{"n_layer": 26, "grad_clip": 0.5, "decay_fraction": 1.0}
Each number is 128 + 24 x the weight over its row's rms, rounded and kept within 0 to 255. Layers, rows and columns count from 0. Numbers have three digits each. The size before them is the row's rms in percent of the matrix's.

# o: layer 21 attention output (transposed), 384x192, rms 0.1, rows 295-319, columns 0-63
# v: layer 21 attention value, 384x192, rms 0.115, rows 296-319, columns 0-63
# q: layer 21 attention query, 384x192, rms 0.0988, rows 320-341, columns 0-63
# k: layer 21 attention key, 384x192, rms 0.0997, rows 320-341, columns 0-63
o295 099:107125167095156143088093077132101132124112133150169122100152106183129124163121142110146130116152114143143107114134063138147139136127081173096144109146111129144193116169119128141094122137091119
v296 085:110130143141102111137125098144096115143159138163123114125144137157116109097141107144122108212152124097138142118138129122157128120150142127096146151144134169135091133116124131196119106138119105
o296 091:128170150145127126136140152103152125096099148136155150162122118084175123120132160131129129117119177095152075125088108152134117159141110103142153154110092138101144144113113114128131138134111108
v297 089:104103137154107152116151160146097146122129171130128126149157143100158140084145121149101118113132128144106093121092125119152159131145117118160117138111112156117110168180117114141148092123101166
o297 091:161128118125129148161110105124091099160190110140124119100120091137085116157099168114161125137109134153134073118127129112131110153092088164141095187128152118104133105111110135170129130130142095
v298 085:091100188129141147167136098119102114128079088157140098139184149138125112084095105139122139150135132115146154140129164139149099112166146131104143124115072131120126134156158116116126117132144176
o298 090:155184124162125108105147104162156159126143183116158122100079142109120147135169124165121138138115110150116129128140220069141119145125123136119124140150117128161140122115117154120178110090108143
v299 084:112118161108113146129135142141121127116154142124123167131118133137116173125164134099114103134150138159108150126140162178147120099148134150149151124107110114144123099148100148145176060137117112
o299 088:145149142110110145117143125151134119130108108083133090095126124147127106110125118114137140096126117119092144097139186138114151141105125129120125099178136184130119130136089148124184178135111146
v300 091:129149133171141124113111130175114103118156139110104137119161146133089156170098112161147133111137121132147081121119096153093138175117141097141121119144105103122149129132125140142131151168153178
o300 096:151132152139213122119167176094132145157123111096134112136085141140123143136132138123086154146122103138158169152099013112152148137123110120095099123099140141088130169087147110121146158134097112
v301 084:103122143151151097098117147154107113083099120135157144123113103137055114128075163143101120111163123154084118147126122106091158130141171119133163099141119142165144176113115105127093120141125162
o301 088:143100097152135163108152128106109101149114157114120161112151178148097163129118141142179135143135105162103136136114153084137128092182117109136114123109164119152134132176160096120123129120135125
v302 086:136116127158131155163140173162172106133110096129080115127173116146098143141170129108135122149175141147135123152121116154089133171095111094141086077114123115135108134134149106116151220126145095
o302 098:096130133130087107140134124136118116125137126100160145098074182104146109107123151115131154079086092111127150145131052091154164125144136141154135146136106151102109138087103108109127093155160110
v303 085:163164155124175138138178122104131176158138153104152155084125151113099112093128150101068090133134126116148151072147178140153137129134136116147149137108112137133109127136128130098156144149106149
o303 087:097131103099092133130126156135162095160085109166158129131151116141129104122132112163121160183135114117142111114178182144101128185163139118109147156154119130103109129165122145158079105141173112
v304 098:130160105109110110125168132115136127122078107167080120142130138138136079107146110100118083147168142088119102144137098137155096149119127157117106124175137117095121105132101110135131132149124098
o304 107:097105125114115111130087131111148159146178101161135164160132130087179106167143165116146106075082127108178140116125086114096127134138115139112154132123144169102114131123118148156148146129146121
v305 094:106138132123173096080105132101095121083110165122151172134142148143125122113093130120096100126126140110080103137163101121130124122123102124154141124091111126138115123122163130137124120148126132
o305 104:132113139118162143125133106131126116147103145101131074071099106146155140106106136152153147146111140123142139083159138111175114145139118094135117141087193110168157102127144140144108091117126166
v306 083:114100127120123133111114095152157163127090155120141125126112110118136098133107121112164149128152111141141148141096125113110111142119134132118139104149121158109124135140131143059144095153146136
o306 090:105122144134104098137163125100138119147107099118116122129169134135073128109156159113187115167128123099125149089101084112133135101136111108176089130119099142105106132173089102157146155125126148
v307 090:161141083151153092087111150123110147168135159175139142108144115086087079131107118139128161092104152127130158130118149120156082116122160142131131138155105122153109131129131126179086154112095129
o307 090:128105174099144154121139122098129153131133078127105162121190118139139163131135152121171122142164141154097119118157171123111101149138091105106156100143164156138111110085137106119130142085152084
v308 088:102129114119107142149121167115123179114151104144103130119146132147121087143143116092166150101156126131128163145162161194124107131098124123142160160157152120125112117143117169151155135096130150
o308 093:133144110105075097153171101137144164097163109111150111100156131074147123136159149094128100093087162116127155113116158186144116132158101130107135117155097120126112132093128158134154157144096120
v309 081:141120136100071128131098130149102082133138100089125118137138135123107099127170129196140104132133095153113134151135101113136137141136137140124116123116121105109148120112148099131125147178150167
o309 086:161160118125143143113116103113135156098156109112151119155129139124152117077087119089161137139141114124155148141131028106125135118136153089146136104163075134073106166137115111137163151121123100
v310 084:132114121094073186100139161122138108126110157160133117186141109110089119115132137121111114119108165108141137116128145162114144135140133143119124125132159171146134161127125110114128150140100135
o310 089:104125122129145096157133096099150178180136158126085110116102132130114113159125078115139125132159093114126166146157200141145103159111089165136150119099122102123121092169117164159155166118117112
v311 090:148097101124101100115169114126151117149188095114122093136111120175131101133149090065120136152184156116104118128130060123088125129103098102165142099148174119089127126117181068144136121154130157
o311 094:136158165159135120111103129122100135086109131154137130157122112134133133164106113124141100088114151134166113090143031131173125167127105107112158154105098127161136124151097117145133144125116129
v312 091:140114128101119162148128092130163163114115093115119119134103118130084101136153134123163109104143156133113165139140161156163172154129115132112093146149121131153125102132098138177135072130181162
o312 094:150128126161145126111050124139103135134154172102127125136118124116159178141109118139130130104151121138112105148081104137140071154128159160117120096118092125112109126152128185079165087105098151
v313 095:150113143120121117146125138104121149114132113140178130117088151097142075169133151089121150117155122164084151147089123113082167106130120153149139160109133137123061121138102157130137142111134155
o313 107:122152121136123137168148143153137139143118133112112131133147130120117127083127105146129113107149143118129145133123060130105118126109116113170103130108155157120187138135118097142128143125126139
v314 088:106089140145151131125129161095132110139173114133110177111117130157127092160133167152121103135138105140146108106184092098134146149161113145134177130147119132123133127134139066111148112111116155
o314 090:137148126128136121118115142129124150141080090062072158157136143128107137104113131127148135134090136151142135134052059156149115070122125091153103133118138130114110090132115165164100125149133104
v315 086:100106126124128078144110095132132104153095139142119114082200122104154115121109187111138145115112104104136154081155169122131091156172143158149131125110127108166164105145086141177137142130176121
o315 090:121125121071160146116093126155144156086152106137141161152110159155131127105137092081098151171131174156123154092100177131081139100127163144135153124108140101133105128134126122120140086163093132
v316 090:086157160179112065102144095127154142159122107125097122109119135108120150074140082111139129130152112135164098112139069139144113150119135167150119142137167094131081118102133136087080081107138170
o316 093:140108136134153106090130160133130122087154151163125137129151140174124122179094151138138145118117147170138154129123095109165117144131125091122148136088087175160124095160151146172181144088160096
v317 091:131115116095122135126168120098111128123125118132086137130190112099130131131196149133113077127111118117103133135139129119088149115110130122097155181143110151144087108088091092130160142085127149
o317 094:151138137104113133110101146127133117131134155146129125147123156118134099128114105099126135125161135108114134104128076111142097152177107135160156083150191105147152134089099100137126139185141069
v318 092:102113108067149133132120115100133146116125089154112116143089138167091118086141127138122123150113132129128113138110111087145149123102149080163100101149149116134094153154131140147105159143119088
o318 098:126125123187176134082157106148138131112161136171172152110103147120123141121122126155123115126138109077122127149145066170136144116127139157122176102104150126097139136140094116127122129111112127
v319 085:141121150119136127140135147136112127179089107132108118174146122129128147114142111123136163130132113114119122149143130112155127105108121119124113152148100123117136135124123162083114083131141188
o319 088:120118125140138137098114081148116099101168145108105138128132153146168131132138169176130126090097145134135103123097122096139142178156129132134119125098095125113130122111135134105112126103118114
q320 102:086124122165124121119186125132106158145128116117146143105170131124128106184153148147150138117127149132111155096148103161147125113162127111119153178109083160138136099140078153117131099091156121
k320 103:126086141121125135104154127106109110107117085099144121177163117170135089109140123154111158149118135133116077143148128166159118167132136167166153107124108130129148089127149152143119079127158122
q321 086:133113104140150082135130129072140139142153145149139161112145131140115131133151145101109113123136078138184084121093132130118163153142100108150127119164109122114121082072092113154147144119096106
k321 085:131159101106184112113136158078147112095146145094127117141124128109119138140133161129107091163145146152105152124107123117092162131116140107133118144127108150095082162131135116155147136171092108
q322 090:124132137092083127128151156116121147156142139144163061149159107148119129146105138131132106138197103146136103112139151121125112127163117161154084162123075137133165109129144154133112156125137109
k322 094:108108098060110088122110140141121111134118123167164103121118149150146091093105097100116108175152084136128141134115136139129153132149108109102096145114093137106124102151125136149113121116104112
q323 090:150109108107123168086106122080151116101117138117096132118177193145120121152134112125117138144124150124105128131139072142163164151128155131141128130148090143096130194084089139126119177098145153
k323 092:107115132131094120124177125122163094090141112121148084123132150099134098160088164128123162149094139092166137149142112075154179190158146144137115145150103117113126132125113155119131138110121161
q324 096:129131196164115156114149130112113110084092158109120074097144136134114127121107134135104128168129151109144117124130198152145153114106137159153142144137116133122072153113140112119103119109125136
k324 092:131094124146139135122123136172142153094125136085075114110131114145144119160097147089097090130169134115150114103116164100146133123124158160126144088133129101119127112141156126110125132136120172
q325 092:109095127137134126124133115132132108117126144144143129120118146137124150130132164129119118114107122117132103137137133152141107090073107131082119127127114120151084087119137096140114116121106071
k325 088:124094109125096133136145160154146103130112103128128146137141091130130134145103172121170122130130139125125114142178122140101131138129149192153069094136101112128117111118100071138147141129118091
q326 107:122114124119164103190121104171155139140150133115137143109177112115192114168125150087155100130125089151121132095145101152124092125122155144134104129131160125147142091131041112074132133134145138
k326 104:125135128119138160170094143134138135126175112135113112155136108093144114126146109144172145122145100115141129139095062143118126139116128114145141139117129096101110117133096135123128074117125103
q327 092:155152139100098145140146115152078087123115161130118153158142145117149185123120133115094112140136110109186054111162140123140099184098173109137138111078136146104134103121119143150120148127165096
k327 090:128134110117138133116147108129131094178091142121135162140116169078135139074159164100135093129153134078143111125126154115112151130119127135102148120198117114114150115152119157139137115140102099
q328 089:115090163146128092121082159109110146147154090093106109087103102150087171153126127092130156124095132145174096136135155124101124180120150068151092174130089147131123152159091140133128129137108134
k328 087:113109134113098104122083121075108154096157120123094095140135178123136160118140098088083115123137106105116146142112143121125099170104107100146147129088105122141166173144097073130142121109145091
q329 093:135180069136086162103142108162117124115155128163144091104145145145131158126146113168107142134140101168161145121111126171123113102142104101106120118104151114145127146135168127149118135148094099
k329 089:153140137138096128104125091167153136163148126134126160123101153119100167125125104124161152118123114103128094105080139118115110141151115142076118113148100143135159117128143141143150159119104121
q330 089:155146121176131111104128141116139138097114172123128142167149136137119168111173165123120125102152097136077156146111119078135117131112160081136104159075126115134136125109136138145097107110143145
k330 093:157146127152135158121121149115127132139065117104151150153127103113074129093143146170121150113135132165131107138092119130102117171171121124141141139124088122128135150155169138126114109102113109
q331 097:139148124169145134140110109069134108114132106145147157100127095110157119126104106164128129133164116100110146118125117176134146137169137077103170121095081160117128139128109155126097149148196130
k331 096:143094154149128102106146106114157094114155149134114072123144154165104116106128130144088135079125094125144127163146083184117139157120121133149164123098089144128170105140119138109155175148132152
q332 098:149153127156153143099162093144151114108113117101137124110126180104158121094130127117090082106112113123118123132088152175115134126102108116122088107140120088147144137105099149094145123155092136
k332 097:084103090111092124111137120143178120100129123104153128155117127118140099123088141146117141123148156115074110158129106139133115118097116140136130094126089079117116139128120115149122146154086110
q333 086:117083140096127073100107116155120148128163113153122168109129107090116149090160145161088140130121160118125116091143134130146099149107127138115148186155137106087116120113115096185130140157143121
k333 087:111128125140121113142170123151100158093140145139188137149137135108119061107105121135164095110124177115132122101124131162106137126116139116134124125130128119134102086144102134149133123142132127
q334 090:158165133109127184101161118143128144121077164168122134155120138140124128113088115132111105105109094101139124131125125111093109108079131120123114128120141179129115114116146104086103170166117147
k334 091:141146088132134149141123118157108134141132082160119122138127107126122122084137113173187092128086147144121087115112135124174103130111123140160095103154142138123147105120125101099120144164144111
q335 092:093139114127113117128153168162113112156143124132084146161110179145075102124170159098128123144105168087135107112137153122194164125110165133133114092130119138084133126111129126076128119152148116
k335 091:134159085122128133116113155145177095107138156099111134140147176160178115112128157105130103130105108131116109099132121156130142119137116104144091097139142159113143125100134126102120159095164115
q336 093:149150107120138120112160113125097171161152146158125110076124132141142184111128161121127143127140161093154167139148094117113141139127089161134135114163104133165130121118094155137118095111114148
k336 094:115119112049109113159126091117125151099177097146097167121157161096135110113125122161105090131096088140135133165116102107076150117101153114121121132106166087146142160125100113131173144118138138
q337 093:119116088157110121152119118132131093155137118113116150132108077141104121143164099117106155096115163108166118122149153185129121143094118156162139105122150133177098110140147121165116136191087135
k337 093:135124083102085129138127137103135124135125117114102149080140069136157111117130135127128145112125134118108110105163160133131156097091133131156130103166165186181094150160142123146083110182088130
q338 090:160097123092063087119108147141152097119138090132123120182141094126150104130110106107181122117169108121079093144153130139142153090116129112166123144109134113134138145109130143109142106144129153
k338 087:149104114151138147114080130115113139162168102137162092145130129126100126063115173093120112137173095107151131133165104166135127125086131171136152163124145126106144097111139158126150136105118152
q339 099:149110135081159136130137150110131104147115161153138129163121110096122105165125121116170145164134165095156147131092147137141081116110091100111110148112095105095154127116133146105134114057116111
k339 099:171111124100154107102119099126157152131098130060116144100132154107078085154144190138132095091150162122109111120147140121116134135150142106152115161138084102099136139128136163125118114136154158
q340 100:102130099127180110145150162119138127104161142135160118126162166149107113126111126114124105103120134082127106088173121124098115150163194136116092145144173089130162133106097115143132109163131122
k340 105:109146089111135145155138117127098140103115137150147136112109139092157159123103147125113115127149111136133130099115136117121116140182162154125129176166120131158112125121072119091158096129133106
q341 083:148139161115148162109151072127136115138112129134132127092126077120154153123097092096157172146138109150145142144123100113153172123118107129123125142111127135102119095172120110091141142110112132
k341 086:129112086136117160086077127139131128110119165106147102131110102088153100124115110153125094160129120133113161144120131133103154149115093132125131090076137133143150130152125143175138144088135118